From a checkpoint of a small transformer trained on Wikipedia.
Size: 13 layers, width 384.
Architecture: rotary positions, value residuals.
Training: a variant of Adam for these matrices, 353M tokens, 5381 steps.
Each number is 50 + 15 x the weight over its row's rms, rounded and kept within 0 to 99. Layers, rows and columns count from 0. The size before them is the row's rms in percent of the matrix's.

# layer 6 attention key, 384x384, rms 0.0534, rows 40-80, columns 240-287
086:31 64 28 69 57 54 62 39 30 67 38 63 76 27 53 64 48 44 56 94 50 52 69 80 44 54 61 29 66 60 52 71 39 42 46 26 30 56 31 34 66 52 53 58 57 51 48 17
106:93 36 60 57 56 33 67 71 70 59 48 61 36 25 42 76 54 54 60 82 47 47 45 65 34 68 48 69 38 52 30 40 35 39 34 56 60 58 73 45 37 45 47 62 65 65 56 66
107:49 45 19 64 37 40 31 63 41 35 32 45 72 33 59 62 55 52 35 33 70 50 46 34 50 18 90 48 57 40 64 42 41 67 52 32 36 50 38 66 48 59 53 59 72 56 19 21
093:64 45 54 27 61 62 32 65 49 43 49 35 39 69 57 31 54 20 51 68 39 48 62 49 47 58 21 34 37 53 43 51 53 53 51 39 29 33 73 67 53 48 45 00 27 30 57 56
121:60 46 34 50 46 65 49 39 53 38 80 47 51 55 46 39 40 54 62 61 42 55 60 67 67 80 59 52 21 58 42 55 34 58 31 74 49 51 70 29 41 39 87 38 65 49 61 36
092:54 33 37 44 59 17 28 46 31 62 51 36 53 74 55 78 50 31 37 47 51 73 20 52 31 48 36 58 36 55 68 41 46 61 64 55 32 34 43 49 33 66 52 62 42 59 47 30
102:58 38 40 68 51 68 47 55 50 72 45 40 41 35 51 26 55 51 44 77 41 15 37 36 42 45 49 75 77 46 43 44 49 13 57 21 69 67 67 42 78 56 32 40 51 55 71 51
091:67 34 35 54 16 64 44 50 51 57 40 46 70 37 27 62 18 65 44 19 63 50 60 60 39 22 79 45 40 35 47 50 51 69 54 30 76 45 41 66 60 30 50 34 46 55 35 43
092:58 46 62 38 81 58 53 61 52 65 45 65 42 26 24 46 47 39 38 44 65 45 68 51 25 36 42 63 30 50 62 49 67 39 75 22 36 57 48 59 36 22 54 46 34 34 72 34
097:33 47 64 49 77 47 82 78 78 50 60 58 64 42 16 57 72 64 56 40 55 59 38 50 34 44 37 30 63 54 52 33 42 67 57 57 53 50 63 63 45 59 37 44 33 35 81 56
094:71 29 45 49 27 54 54 43 28 59 39 65 62 53 45 48 39 41 21 38 44 68 21 55 41 51 66 71 36 64 42 31 59 22 56 32 43 52 51 59 61 39 49 23 57 39 25 50
093:63 72 50 41 40 37 55 55 56 71 46 56 66 48 70 61 53 31 46 22 48 58 57 61 47 45 84 26 65 49 42 59 25 64 26 60 36 37 35 38 37 49 43 46 34 73 47 44
093:57 76 50 49 34 38 22 60 28 31 88 44 44 38 22 48 53 14 45 39 71 54 55 30 77 21 71 67 36 65 48 73 53 82 32 41 48 42 56 66 33 57 73 64 22 56 48 66
098:53 66 66 56 19 34 67 31 47 30 47 66 52 56 58 52 31 68 75 57 80 42 52 60 62 59 79 43 67 55 49 56 39 52 55 62 68 48 31 41 40 60 32 41 84 66 50 48
091:50 59 56 49 48 67 22 34 55 31 73 50 66 42 42 34 62 46 75 56 35 78 75 35 49 22 60 48 35 60 65 70 67 56 65 53 46 19 31 38 74 47 79 21 70 57 36 59
095:38 64 24 39 47 24 04 48 33 54 57 58 47 29 50 35 36 56 98 39 39 42 79 77 39 27 45 43 26 74 51 54 30 47 42 17 13 47 43 59 32 36 55 32 37 60 40 35
088:46 57 54 63 81 63 52 40 52 71 54 40 64 42 67 30 55 38 58 39 47 61 47 60 41 30 38 70 45 43 36 62 72 39 75 41 42 24 38 50 52 43 34 46 28 75 66 52
094:40 61 75 38 65 30 42 29 41 53 52 37 69 24 40 71 65 54 83 43 47 37 68 38 25 26 31 71 52 49 47 65 58 97 37 60 60 54 68 47 46 54 59 47 38 55 15 44
088:44 41 66 54 57 66 72 36 19 42 75 23 61 57 42 50 50 38 68 45 67 41 45 56 55 53 57 24 65 69 34 45 44 48 74 66 42 33 41 44 44 24 61 45 68 47 35 75
097:50 44 69 29 41 47 29 74 57 62 70 62 51 67 56 21 55 64 43 49 34 49 31 41 50 73 27 72 32 70 51 32 50 24 67 30 52 38 56 57 46 60 40 53 46 37 39 55
103:65 49 54 51 71 68 61 35 50 48 21 47 41 39 36 76 52 61 09 43 76 33 53 59 33 42 55 36 66 39 67 34 47 42 72 41 60 66 49 57 63 31 11 46 62 41 66 55
090:50 41 54 74 45 23 58 43 80 64 37 66 49 63 42 41 42 56 46 77 35 51 81 48 62 62 59 87 51 61 22 65 23 44 36 48 66 41 69 51 62 52 63 30 26 49 52 56
087:29 17 45 34 38 46 58 51 24 58 37 44 50 49 33 76 46 40 49 27 44 71 58 57 30 85 75 59 65 58 34 43 44 43 57 57 33 53 21 52 32 47 63 67 58 53 59 41
094:63 62 34 50 47 42 30 19 52 43 48 44 62 74 70 42 58 33 54 40 49 63 41 76 55 54 48 56 59 59 59 60 43 45 66 65 22 36 36 50 42 46 42 21 45 40 43 38
081:61 66 38 63 34 62 50 58 40 59 57 45 30 36 26 51 25 61 45 62 47 30 57 34 11 46 51 32 58 32 76 25 71 64 43 42 54 80 38 56 53 53 96 67 28 38 60 37
089:60 45 63 18 31 41 46 91 55 43 51 56 43 47 45 39 55 48 54 76 72 50 44 34 40 62 33 42 57 57 54 55 56 58 48 41 57 24 44 70 38 13 54 52 64 58 49 70
090:49 63 39 57 56 73 58 59 49 70 59 51 51 36 62 61 30 54 61 54 46 57 57 64 64 64 46 31 36 57 61 49 59 42 34 43 16 52 38 33 43 44 70 68 45 61 51 42
111:47 56 46 67 53 50 52 49 80 62 54 42 42 52 44 76 56 54 45 41 57 31 51 52 53 56 54 59 76 59 42 37 64 66 54 34 47 54 59 60 41 54 18 28 30 41 48 60
107:75 38 61 43 51 39 54 78 46 53 64 63 48 74 71 08 40 31 36 46 38 76 36 38 56 76 29 54 31 37 52 35 52 05 53 70 47 62 42 49 65 52 56 47 41 56 50 58
100:54 71 18 28 45 38 33 27 45 54 56 46 53 71 47 52 50 36 64 49 64 45 48 79 33 48 77 61 49 76 52 81 52 72 52 64 34 19 75 49 11 54 51 46 33 54 40 49
101:61 52 70 66 32 52 59 92 61 38 35 41 42 51 38 28 64 53 25 62 36 47 52 55 57 54 49 76 63 24 75 13 67 18 58 47 77 69 60 49 49 59 53 57 75 37 32 36
108:58 27 66 41 57 54 47 36 62 44 43 56 53 62 85 52 41 30 16 41 51 61 68 33 60 59 15 50 29 26 49 63 64 41 62 56 39 64 61 19 63 64 65 70 27 45 55 69
086:77 44 36 62 78 27 59 52 58 67 40 39 49 47 35 30 71 26 69 54 43 51 39 48 27 50 55 30 38 42 45 26 36 25 57 82 13 64 61 51 77 61 61 41 34 50 30 06
091:33 53 65 30 41 45 55 46 65 45 54 53 17 40 75 74 32 55 47 66 62 52 55 53 42 54 80 60 64 51 76 68 40 41 58 49 41 50 45 22 29 15 59 37 51 49 75 43
100:44 71 53 54 58 26 57 44 38 74 79 43 73 70 70 67 40 54 61 62 61 45 49 53 45 34 41 55 64 51 53 50 59 45 60 53 31 41 55 63 76 57 28 58 28 60 56 64
087:71 45 39 71 26 43 47 59 35 53 58 50 74 36 45 63 46 53 55 61 31 39 39 59 22 57 57 54 37 30 57 59 52 65 56 82 51 24 45 80 66 31 67 46 44 85 57 52
104:60 59 57 35 40 63 42 65 72 41 48 39 50 56 50 67 75 51 59 57 54 47 55 06 33 67 25 58 54 51 51 62 73 52 85 58 76 56 36 50 69 73 30 45 37 59 69 37
115:41 47 40 31 63 62 51 42 58 39 66 33 88 81 56 46 48 47 56 36 33 64 50 56 61 52 64 18 47 57 43 70 35 57 43 47 55 37 51 41 50 61 81 33 60 48 24 71
100:48 56 49 38 36 35 56 32 56 75 67 39 39 50 61 73 72 42 26 48 41 59 75 34 36 51 45 44 47 28 27 59 24 40 75 55 55 46 42 49 68 67 57 75 51 63 46 52
101:41 59 73 43 71 38 50 61 46 58 35 40 37 53 64 65 47 27 20 39 36 61 46 28 46 46 40 52 67 49 61 31 59 22 60 29 49 61 30 72 62 51 29 77 27 69 60 36
109:64 55 58 70 58 44 39 19 48 53 71 60 46 62 29 48 47 45 60 30 66 59 47 49 61 19 65 54 65 70 52 54 67 67 31 85 53 38 51 68 51 42 54 40 36 48 36 74
# layer 6 attention query, 384x384, rms 0.0534, rows 41-80, columns 240-287
089:57 48 46 34 31 40 86 53 53 70 55 70 55 40 39 26 58 47 54 54 38 81 52 53 65 68 57 71 37 72 42 47 51 29 26 57 38 69 36 61 66 42 65 66 76 41 47 43
114:36 55 41 33 43 49 21 53 52 67 61 68 44 77 36 59 58 53 53 59 78 38 40 42 51 51 53 55 61 50 79 42 57 60 55 28 45 41 62 75 42 46 25 42 35 38 62 46
102:58 62 62 62 44 43 60 44 38 39 41 53 61 46 69 46 29 50 35 58 37 68 57 51 50 39 59 60 63 57 54 50 62 48 43 42 69 41 30 55 62 29 62 37 62 70 53 50
093:24 59 66 52 44 48 47 32 56 35 63 27 56 37 46 16 36 50 55 78 63 62 40 43 32 51 63 27 44 49 57 31 57 41 40 53 46 62 61 44 57 63 46 28 36 57 74 54
089:64 58 64 49 73 60 57 27 46 30 57 33 41 60 50 59 68 66 70 47 36 55 65 51 31 27 31 57 60 56 36 73 57 30 45 45 39 37 60 53 65 35 49 62 34 71 65 63
099:65 69 69 55 37 58 64 58 45 33 60 67 46 36 43 37 58 48 41 37 43 51 47 42 30 70 35 61 54 36 50 40 49 58 55 73 46 80 36 49 65 48 59 42 55 73 68 46
092:53 40 75 36 69 55 33 67 62 55 15 06 64 71 64 49 36 23 45 40 38 59 44 55 46 25 55 66 22 55 30 87 75 37 28 47 54 43 63 50 29 58 58 67 38 58 30 51
092:78 22 56 49 35 66 74 33 74 58 39 40 51 71 45 64 72 63 51 69 38 47 59 41 58 55 21 59 65 36 50 56 61 57 53 69 22 44 35 49 35 44 60 41 44 68 74 72
101:40 37 33 47 71 73 60 46 41 46 44 58 46 61 54 35 70 37 60 45 37 45 66 45 45 58 38 14 45 67 53 46 44 64 58 33 48 56 47 48 54 46 61 48 33 36 62 46
096:32 65 36 58 45 66 34 82 41 60 42 36 63 60 31 66 58 47 15 49 87 34 57 61 25 52 58 22 54 29 39 48 59 28 27 62 75 83 66 71 38 49 66 60 50 52 52 57
086:24 54 45 63 59 45 09 71 17 43 56 34 56 52 60 60 40 06 56 46 37 65 63 68 89 39 70 50 49 39 62 69 35 35 50 59 93 62 68 42 42 83 49 40 45 55 43 44
095:62 70 63 60 40 12 14 69 51 63 29 43 41 63 65 42 59 26 73 45 49 41 42 55 49 44 77 30 35 43 60 64 85 58 40 37 57 31 60 53 43 49 69 73 48 40 44 77
093:22 73 68 39 53 52 48 58 46 40 50 50 70 42 51 70 00 60 54 61 50 57 40 40 56 45 71 61 48 43 55 67 26 41 33 25 78 49 58 61 15 43 58 61 30 49 34 64
088:59 34 59 52 47 44 20 59 55 67 26 65 88 69 53 42 37 38 16 79 59 52 41 52 53 20 42 60 53 38 66 72 47 39 30 17 67 43 46 67 38 48 38 49 38 36 15 62
098:46 39 57 35 26 38 50 77 53 62 39 50 59 44 66 41 87 39 39 79 36 32 27 44 46 57 52 54 55 80 55 77 66 38 73 58 66 52 53 44 54 64 49 52 81 51 54 57
090:66 77 34 69 21 52 54 49 42 39 73 63 61 47 33 71 67 58 37 44 66 35 69 41 30 33 32 68 72 69 55 52 42 53 33 37 27 48 48 31 70 57 32 52 62 39 63 60
095:41 51 21 57 71 70 68 27 47 60 51 68 44 60 58 32 51 43 73 57 30 41 48 46 43 64 74 61 45 86 51 41 54 21 51 39 54 30 57 49 59 39 63 45 60 42 42 65
090:51 45 15 26 48 49 64 50 66 47 46 16 40 63 40 41 30 38 43 61 44 57 29 62 35 33 90 52 53 32 42 45 53 47 72 25 48 39 59 47 44 64 50 47 60 43 27 62
093:61 51 40 72 43 52 67 28 73 42 81 43 55 25 55 58 66 55 25 53 43 36 51 64 35 56 44 65 49 47 38 18 27 20 56 38 46 57 53 75 58 52 35 42 46 60 57 24
092:79 47 43 48 60 70 42 57 81 58 58 58 49 48 09 81 52 42 42 33 70 61 70 50 23 40 47 47 42 31 51 37 39 53 35 67 59 62 54 44 40 52 60 40 22 34 49 56
088:43 54 61 57 47 36 99 77 58 61 83 82 50 54 39 19 42 44 65 82 63 51 48 11 38 84 52 34 62 59 66 63 63 49 49 52 62 71 58 51 64 40 57 54 31 43 58 43
099:67 55 37 72 88 80 66 37 35 39 57 57 10 49 60 37 67 58 52 18 52 62 29 64 59 37 28 30 39 39 36 41 67 38 70 55 56 78 71 37 54 48 58 56 51 45 67 53
100:79 96 46 11 27 43 30 58 40 41 68 32 58 47 54 67 18 53 64 50 52 56 32 42 53 22 46 47 61 71 61 61 43 56 71 50 47 48 47 55 53 50 46 38 37 57 33 35
073:56 38 20 37 73 26 13 63 57 66 45 56 31 34 82 47 37 25 53 44 40 54 56 68 51 58 40 60 60 51 37 36 33 41 44 61 47 52 35 61 52 71 41 42 43 88 54 43
092:63 13 44 63 56 57 63 52 78 44 77 69 32 45 56 61 19 56 44 17 50 55 52 77 66 39 73 35 37 42 43 48 34 48 54 47 45 56 53 67 27 43 50 65 33 42 65 40
086:55 54 86 66 62 68 27 31 56 47 20 48 54 47 90 57 67 65 68 42 50 32 52 37 61 50 42 43 59 63 58 57 47 58 54 78 53 51 56 43 57 46 52 49 69 39 60 35
102:55 72 65 77 59 55 34 16 54 60 31 63 53 52 30 69 58 20 23 69 55 35 54 59 41 43 41 75 39 41 56 59 81 51 68 45 57 58 41 47 49 57 13 33 48 35 35 32
151:61 62 58 37 31 55 55 64 44 33 51 43 41 45 52 33 40 54 57 67 46 60 51 49 39 66 43 22 56 52 54 51 33 58 44 55 66 29 65 60 50 55 70 36 67 67 60 62
115:47 49 43 46 56 38 53 70 74 70 31 22 50 54 65 49 63 70 15 53 49 51 69 34 46 46 50 49 75 32 58 49 66 28 50 53 55 52 60 49 45 59 42 82 51 35 42 65
098:76 51 56 40 60 61 60 51 19 37 37 66 63 30 61 49 45 71 40 67 57 45 25 69 65 61 37 58 31 63 41 47 16 54 18 35 38 25 47 50 57 52 26 58 45 70 58 40
099:49 45 40 54 31 68 51 42 49 56 56 55 77 66 50 24 68 42 41 89 36 41 55 78 38 77 28 51 18 35 63 40 30 55 64 70 47 34 64 52 25 54 35 41 59 42 65 20
070:56 68 38 48 50 67 23 56 64 57 31 34 38 47 66 47 22 79 33 75 32 66 45 65 67 14 45 55 51 80 80 54 29 52 50 58 47 37 41 43 51 39 50 62 26 65 27 28
083:56 53 56 33 56 58 39 31 29 73 35 30 38 63 81 67 53 44 25 45 51 35 29 48 44 53 48 54 41 60 45 23 45 45 24 21 42 72 22 56 56 60 68 49 36 40 45 47
102:42 51 43 90 42 45 40 48 25 44 28 50 44 26 47 55 65 50 53 60 35 36 43 54 48 53 60 69 31 51 57 66 55 69 23 33 48 47 59 71 70 41 26 59 84 46 59 52
101:38 58 44 52 51 45 47 57 32 36 47 52 47 51 16 57 60 43 54 54 50 56 53 40 57 48 32 40 18 44 36 38 76 43 64 22 50 38 34 32 36 36 42 46 39 43 50 52
108:30 34 50 46 71 53 79 44 72 43 53 65 52 60 72 56 45 61 56 26 55 28 53 45 80 63 50 76 66 45 43 27 21 17 60 31 45 55 45 20 78 15 51 37 38 44 42 56
098:30 47 62 35 24 40 54 57 15 30 31 63 44 55 65 51 47 58 38 78 64 60 36 41 27 45 56 38 18 54 52 54 37 45 68 56 77 39 47 42 51 85 39 58 36 49 55 46
100:60 36 63 48 37 40 59 40 76 44 49 51 55 58 64 33 78 51 45 51 23 42 59 61 37 69 25 88 44 70 51 41 64 31 44 50 53 47 57 61 46 39 59 64 47 31 70 63
108:82 33 33 83 57 51 58 33 69 48 66 61 35 27 61 40 66 65 18 57 49 34 52 56 24 81 36 37 44 52 43 48 43 46 49 53 62 32 69 39 47 30 51 60 49 42 53 62
097:33 22 48 53 47 47 64 33 22 62 53 59 60 53 66 82 54 73 31 67 44 45 38 44 61 49 84 30 37 30 63 48 35 32 50 43 42 26 45 44 55 64 28 52 56 72 34 32
# layer 6 attention value, 384x384, rms 0.0508, rows 32-63, columns 240-287
088:60 20 63 60 59 35 59 58 57 60 57 69 30 31 47 58 39 71 39 43 47 79 42 38 60 58 87 68 31 55 58 46 25 24 39 29 48 44 34 66 46 52 19 67 77 61 45 31
089:44 72 44 64 53 67 41 34 65 32 46 44 63 66 56 67 17 63 42 62 50 55 40 54 29 64 51 72 71 52 40 50 41 51 51 32 71 63 69 36 56 49 24 60 80 53 74 32
085:34 50 38 52 42 42 58 65 44 46 55 40 58 69 44 46 50 68 53 24 57 45 61 57 75 59 26 39 51 27 60 48 52 56 45 32 51 34 48 40 41 44 27 32 54 39 69 58
089:35 45 41 55 26 41 35 65 33 42 55 23 39 22 37 54 30 72 60 27 46 75 63 65 37 43 55 51 66 68 64 65 22 43 50 50 36 73 62 49 36 23 47 30 66 60 44 49
091:74 38 80 59 67 24 50 60 48 75 67 79 52 54 45 45 76 46 47 62 27 37 29 66 50 22 36 65 55 66 59 63 49 68 59 17 83 61 38 37 66 44 50 67 36 61 44 35
092:54 46 20 53 25 60 42 68 33 63 54 43 35 64 52 32 59 35 82 83 49 45 49 62 65 46 46 45 69 80 29 78 55 58 51 47 32 45 48 24 73 36 52 54 19 51 34 37
087:30 43 65 49 41 69 52 59 69 55 42 66 41 46 33 41 59 70 36 35 60 43 49 19 71 65 62 37 53 65 54 43 51 64 50 26 37 64 39 61 46 59 51 62 53 35 53 73
084:44 58 68 25 58 37 46 54 47 40 54 64 36 37 75 23 47 56 34 56 50 58 68 46 53 49 73 76 46 52 48 45 48 28 25 27 65 52 38 72 75 64 57 53 55 46 55 27
089:50 69 25 37 48 67 42 44 24 71 29 39 42 36 59 40 49 32 57 52 18 55 30 47 56 70 24 55 55 48 76 40 28 71 69 67 48 35 54 28 82 43 59 26 54 74 42 49
102:31 26 34 49 59 52 44 50 63 59 63 51 60 64 51 65 38 48 60 38 64 44 65 58 61 64 61 11 49 45 47 49 69 71 50 41 59 43 61 51 32 22 51 44 32 35 46 58
095:51 30 65 41 61 36 73 37 61 43 34 49 51 55 65 63 38 43 41 58 28 61 31 40 44 66 61 57 28 71 69 54 76 47 21 62 79 16 30 99 44 70 62 49 63 53 70 49
087:53 36 45 45 55 38 51 58 44 34 59 52 56 37 69 31 31 50 53 37 67 60 55 60 62 58 87 50 60 46 60 32 32 34 77 61 21 69 57 48 38 72 52 59 40 19 44 60
096:56 53 39 52 61 46 47 45 52 37 21 53 30 41 41 51 23 35 73 55 43 41 75 48 47 50 45 46 50 40 56 31 33 74 77 40 25 32 66 60 57 46 42 55 55 42 39 51
096:33 31 45 50 25 34 82 56 29 66 39 59 17 46 48 37 82 47 68 45 74 45 53 69 49 66 60 68 55 78 49 62 34 44 47 53 41 41 38 45 62 52 32 57 61 21 65 48
086:22 55 94 30 66 56 68 67 75 38 59 52 39 54 60 52 84 54 39 67 23 42 54 40 63 50 60 67 52 52 53 15 77 43 42 67 61 61 34 62 25 24 56 46 52 59 69 58
087:87 40 52 70 54 45 52 08 51 43 68 27 68 51 52 70 42 34 70 42 38 35 31 52 58 40 63 26 56 41 42 45 62 52 50 63 56 60 56 56 47 34 40 42 56 56 51 21
092:45 75 14 50 72 55 91 20 61 47 44 36 49 47 41 64 48 36 53 41 72 59 65 49 50 46 63 33 45 15 27 63 46 52 50 73 49 47 54 51 37 61 66 43 29 27 41 61
094:21 51 34 30 31 44 43 67 14 45 71 91 47 50 53 39 52 69 65 73 48 36 62 46 60 44 52 41 58 08 48 45 41 41 61 68 64 64 72 15 34 67 58 47 68 69 46 31
088:51 33 45 58 82 37 40 23 61 45 70 31 74 50 34 59 26 12 57 60 67 70 84 48 39 52 40 37 30 57 65 40 61 57 76 39 63 52 46 54 56 40 45 38 40 32 26 48
087:48 42 37 44 46 37 59 49 42 37 34 22 55 82 47 37 50 57 20 59 29 29 34 48 23 70 62 77 60 66 57 37 26 51 38 14 27 43 47 64 68 72 27 40 47 56 57 70
088:50 58 73 52 52 66 71 58 62 57 74 56 33 15 53 34 62 77 51 44 50 48 23 50 30 73 45 58 65 39 46 58 70 72 41 35 47 56 55 38 52 64 52 60 46 52 83 59
089:75 25 57 49 43 33 26 48 67 48 43 62 25 65 32 47 64 69 59 35 37 45 43 60 16 33 66 39 30 57 71 29 37 45 30 59 66 77 34 94 22 71 45 63 39 53 63 61
088:89 44 35 66 57 58 52 26 35 73 63 59 66 52 19 69 38 29 59 33 52 34 24 40 70 20 64 55 69 35 64 63 63 46 44 77 36 57 80 47 26 42 41 35 64 48 33 50
090:48 39 83 52 66 52 61 48 42 38 33 47 46 48 63 45 96 78 44 68 11 52 18 58 52 42 46 50 29 77 47 59 22 51 48 25 56 21 27 47 70 69 49 59 38 45 52 46
084:42 20 71 50 25 48 75 70 79 57 49 51 83 28 22 46 56 59 64 70 29 74 32 35 67 64 56 47 44 76 14 47 48 54 42 72 36 72 69 51 44 10 30 40 43 76 76 58
087:45 68 49 71 44 71 27 33 66 52 39 24 35 42 41 39 80 51 61 40 34 74 30 26 65 39 45 44 36 54 26 10 29 64 41 30 53 38 58 57 26 57 50 59 73 44 81 52
090:51 31 66 54 33 49 40 82 48 80 60 56 70 18 49 67 47 63 37 42 78 47 22 33 62 55 50 38 70 63 44 54 76 47 34 56 60 61 31 52 61 61 49 71 38 59 24 69
093:36 89 82 30 39 50 69 40 67 56 57 69 48 24 59 63 28 53 64 33 23 66 25 54 42 50 68 64 42 52 59 66 46 43 76 48 46 58 27 23 52 70 39 38 60 47 70 60
089:15 54 59 66 27 63 42 44 57 59 56 42 41 52 32 45 54 42 48 26 51 64 60 36 34 69 50 42 38 72 34 58 66 62 20 26 35 56 27 77 41 72 52 51 51 04 74 33
098:61 47 40 46 22 52 65 54 23 69 20 58 58 27 39 49 57 20 56 65 66 63 53 53 74 43 43 58 63 18 58 47 61 43 57 37 61 27 46 22 66 45 43 29 57 35 55 51
092:47 47 51 31 75 42 65 75 33 44 51 41 21 49 38 65 46 54 41 47 48 40 47 67 27 26 44 68 45 44 65 56 77 41 43 67 53 55 30 65 62 36 52 60 49 60 53 70
096:57 52 53 76 20 34 29 28 52 17 51 48 81 46 48 47 80 26 69 47 37 56 63 61 53 62 72 48 37 68 51 38 20 44 44 27 58 18 61 59 48 30 32 35 51 20 46 24
# layer 6 attention output (transposed), 384x384, rms 0.0401, rows 32-63, columns 240-287
091:63 52 38 52 59 39 26 43 29 52 59 49 33 46 38 57 62 50 66 45 58 30 53 34 48 33 26 29 48 54 40 79 64 54 55 60 51 37 76 17 54 55 40 48 34 53 46 61
084:42 57 58 11 45 23 65 63 37 42 33 86 56 61 04 33 62 43 60 26 62 51 51 74 31 75 41 36 50 62 50 19 21 48 47 48 56 43 52 60 48 60 32 64 25 39 44 50
088:75 30 55 72 41 47 21 51 48 46 50 51 31 46 31 53 58 38 62 34 19 67 37 44 51 53 53 64 29 69 60 65 34 53 37 58 52 48 49 70 77 60 24 31 55 61 45 50
092:77 76 31 55 62 46 44 62 43 61 78 69 33 46 60 36 46 51 69 72 60 49 61 29 68 49 37 45 70 41 42 40 58 54 58 62 25 27 49 74 63 65 42 35 55 73 29 44
088:66 45 30 53 59 57 58 59 46 35 55 43 56 55 54 52 32 50 54 27 42 53 34 36 45 72 60 52 53 41 69 34 57 51 37 66 55 30 34 84 44 46 21 43 44 34 51 45
095:38 56 60 54 62 42 56 48 79 43 63 39 55 51 49 66 41 42 25 61 63 60 66 43 37 27 36 27 55 29 51 17 42 22 52 44 39 60 47 53 63 43 76 38 76 40 64 38
088:73 69 29 31 66 55 63 66 43 53 49 26 39 53 43 42 42 42 67 60 37 56 27 53 39 48 62 63 62 50 51 35 38 45 44 75 37 62 62 40 55 57 35 70 58 70 41 58
082:82 51 39 43 76 68 61 50 54 36 63 54 69 48 52 35 61 44 70 33 45 50 51 53 78 37 58 68 52 62 35 74 65 59 54 31 37 41 71 10 42 48 48 37 56 41 63 45
089:42 32 58 59 37 56 44 49 57 51 28 50 58 58 49 51 47 29 36 31 63 53 52 51 53 46 55 27 24 50 52 52 81 58 32 23 61 36 32 65 32 23 75 52 26 32 46 50
098:57 78 37 51 28 38 59 46 42 59 42 48 40 36 51 65 30 58 41 45 51 76 57 52 35 59 56 73 45 29 53 38 31 38 70 64 52 74 36 78 67 65 40 52 51 55 58 20
089:64 73 44 62 30 61 10 52 31 54 52 34 64 42 54 40 44 40 70 67 55 41 63 46 58 51 56 55 63 49 51 61 55 50 63 32 50 63 60 01 76 44 34 18 12 72 60 42
097:37 68 76 35 40 54 70 52 35 64 25 33 51 53 47 39 38 58 23 66 39 73 60 37 58 26 23 42 49 41 59 55 67 52 64 39 52 67 48 65 32 50 53 55 37 73 74 39
090:42 48 31 63 18 53 42 28 35 51 66 24 36 72 93 73 48 74 17 70 57 56 52 25 46 52 66 73 47 43 48 57 56 51 49 63 31 66 63 65 33 70 50 51 40 72 79 52
082:55 52 69 52 47 40 41 53 40 47 62 29 39 51 44 41 36 41 34 53 51 54 61 34 49 22 31 33 49 30 22 53 56 44 70 64 37 35 65 13 43 45 45 25 36 65 42 46
082:71 60 31 42 56 50 44 47 62 72 86 47 50 20 60 38 49 44 68 65 67 62 37 72 52 53 62 52 71 62 30 70 40 29 33 56 56 53 76 41 58 57 49 64 39 49 51 27
085:23 70 65 42 56 76 64 72 46 38 52 70 58 48 46 55 45 54 39 41 40 60 50 42 51 35 46 61 38 64 33 35 28 43 47 39 51 42 56 49 69 29 66 59 70 46 34 70
089:64 43 59 55 38 29 40 47 34 58 54 47 67 50 51 38 30 58 25 53 55 26 70 50 48 64 40 61 43 14 40 34 33 40 44 38 59 59 38 54 60 50 63 37 83 51 32 34
081:53 36 39 66 61 58 59 48 49 55 44 48 48 59 54 45 56 54 46 31 44 61 47 49 46 54 38 32 48 47 52 21 59 49 32 57 31 58 52 93 57 52 34 33 69 44 48 64
093:36 61 44 48 56 50 56 38 69 69 51 39 66 37 50 65 28 49 34 71 44 80 59 42 64 57 43 65 55 43 37 31 31 61 58 73 47 56 57 40 57 50 44 60 29 60 51 46
085:45 77 42 57 72 80 51 38 47 29 32 21 49 67 45 73 29 32 64 29 75 31 80 42 30 35 39 30 28 57 18 50 72 26 42 62 59 43 61 36 48 67 49 66 48 55 27 64
087:75 53 44 37 61 46 64 59 25 24 52 74 64 52 55 48 52 19 58 56 57 36 57 44 39 43 56 27 63 45 52 59 46 48 60 64 61 71 57 76 56 61 27 63 66 54 10 51
091:31 67 54 35 67 56 18 54 66 65 48 74 49 48 28 44 60 34 71 63 69 34 65 62 46 57 47 51 59 62 36 79 48 49 91 54 43 23 69 16 67 58 46 57 49 38 43 49
086:28 46 48 38 31 23 42 63 54 46 35 62 51 37 56 55 67 70 13 53 23 40 43 37 40 69 35 50 29 53 33 48 36 56 49 50 52 27 38 39 61 38 53 55 39 50 31 70
082:63 34 29 52 60 45 40 23 50 58 57 44 37 55 40 41 34 24 55 30 78 55 51 65 43 51 53 36 45 56 46 50 64 41 40 35 34 55 64 58 59 43 39 33 29 34 55 55
085:53 86 38 49 60 68 54 59 47 64 50 51 37 49 60 52 63 45 56 70 93 56 31 38 68 57 43 55 48 57 66 54 17 32 35 50 44 43 54 44 60 55 65 52 55 62 32 68
087:74 58 56 56 55 41 36 31 43 37 70 71 43 33 51 52 60 36 68 35 64 40 44 38 41 25 68 62 70 77 53 83 52 40 65 55 49 42 82 22 48 53 49 47 63 60 25 53
086:91 46 29 52 70 43 58 57 56 35 63 58 52 57 38 47 63 53 63 53 41 30 89 70 39 69 49 60 51 32 59 33 55 50 52 52 42 40 65 65 45 49 72 44 67 44 70 25
099:51 35 72 29 48 83 53 73 25 38 15 47 66 68 51 48 42 36 68 51 46 36 54 75 45 53 41 46 36 34 61 40 60 78 44 46 71 57 51 67 48 46 43 47 48 78 40 39
087:68 71 58 41 52 48 44 54 50 70 64 59 38 44 48 62 33 41 46 51 68 72 54 49 78 40 43 77 62 47 53 92 41 34 65 49 51 39 50 20 57 63 42 51 28 63 69 50
096:67 28 69 61 48 60 71 20 40 60 69 54 20 50 72 40 47 48 19 25 08 59 42 57 61 57 57 68 58 65 73 62 67 35 53 43 48 62 52 44 40 50 44 26 41 60 47 46
082:25 50 22 39 49 36 20 62 55 83 58 56 52 58 52 40 60 76 57 53 60 71 39 60 58 84 47 39 52 38 54 51 21 29 26 46 61 30 47 40 40 54 57 53 37 52 48 47
088:63 70 56 35 50 71 65 27 70 64 41 63 63 62 80 79 26 38 27 49 27 61 40 46 63 42 81 63 48 50 44 40 71 53 65 36 34 62 32 27 48 54 22 56 70 53 45 77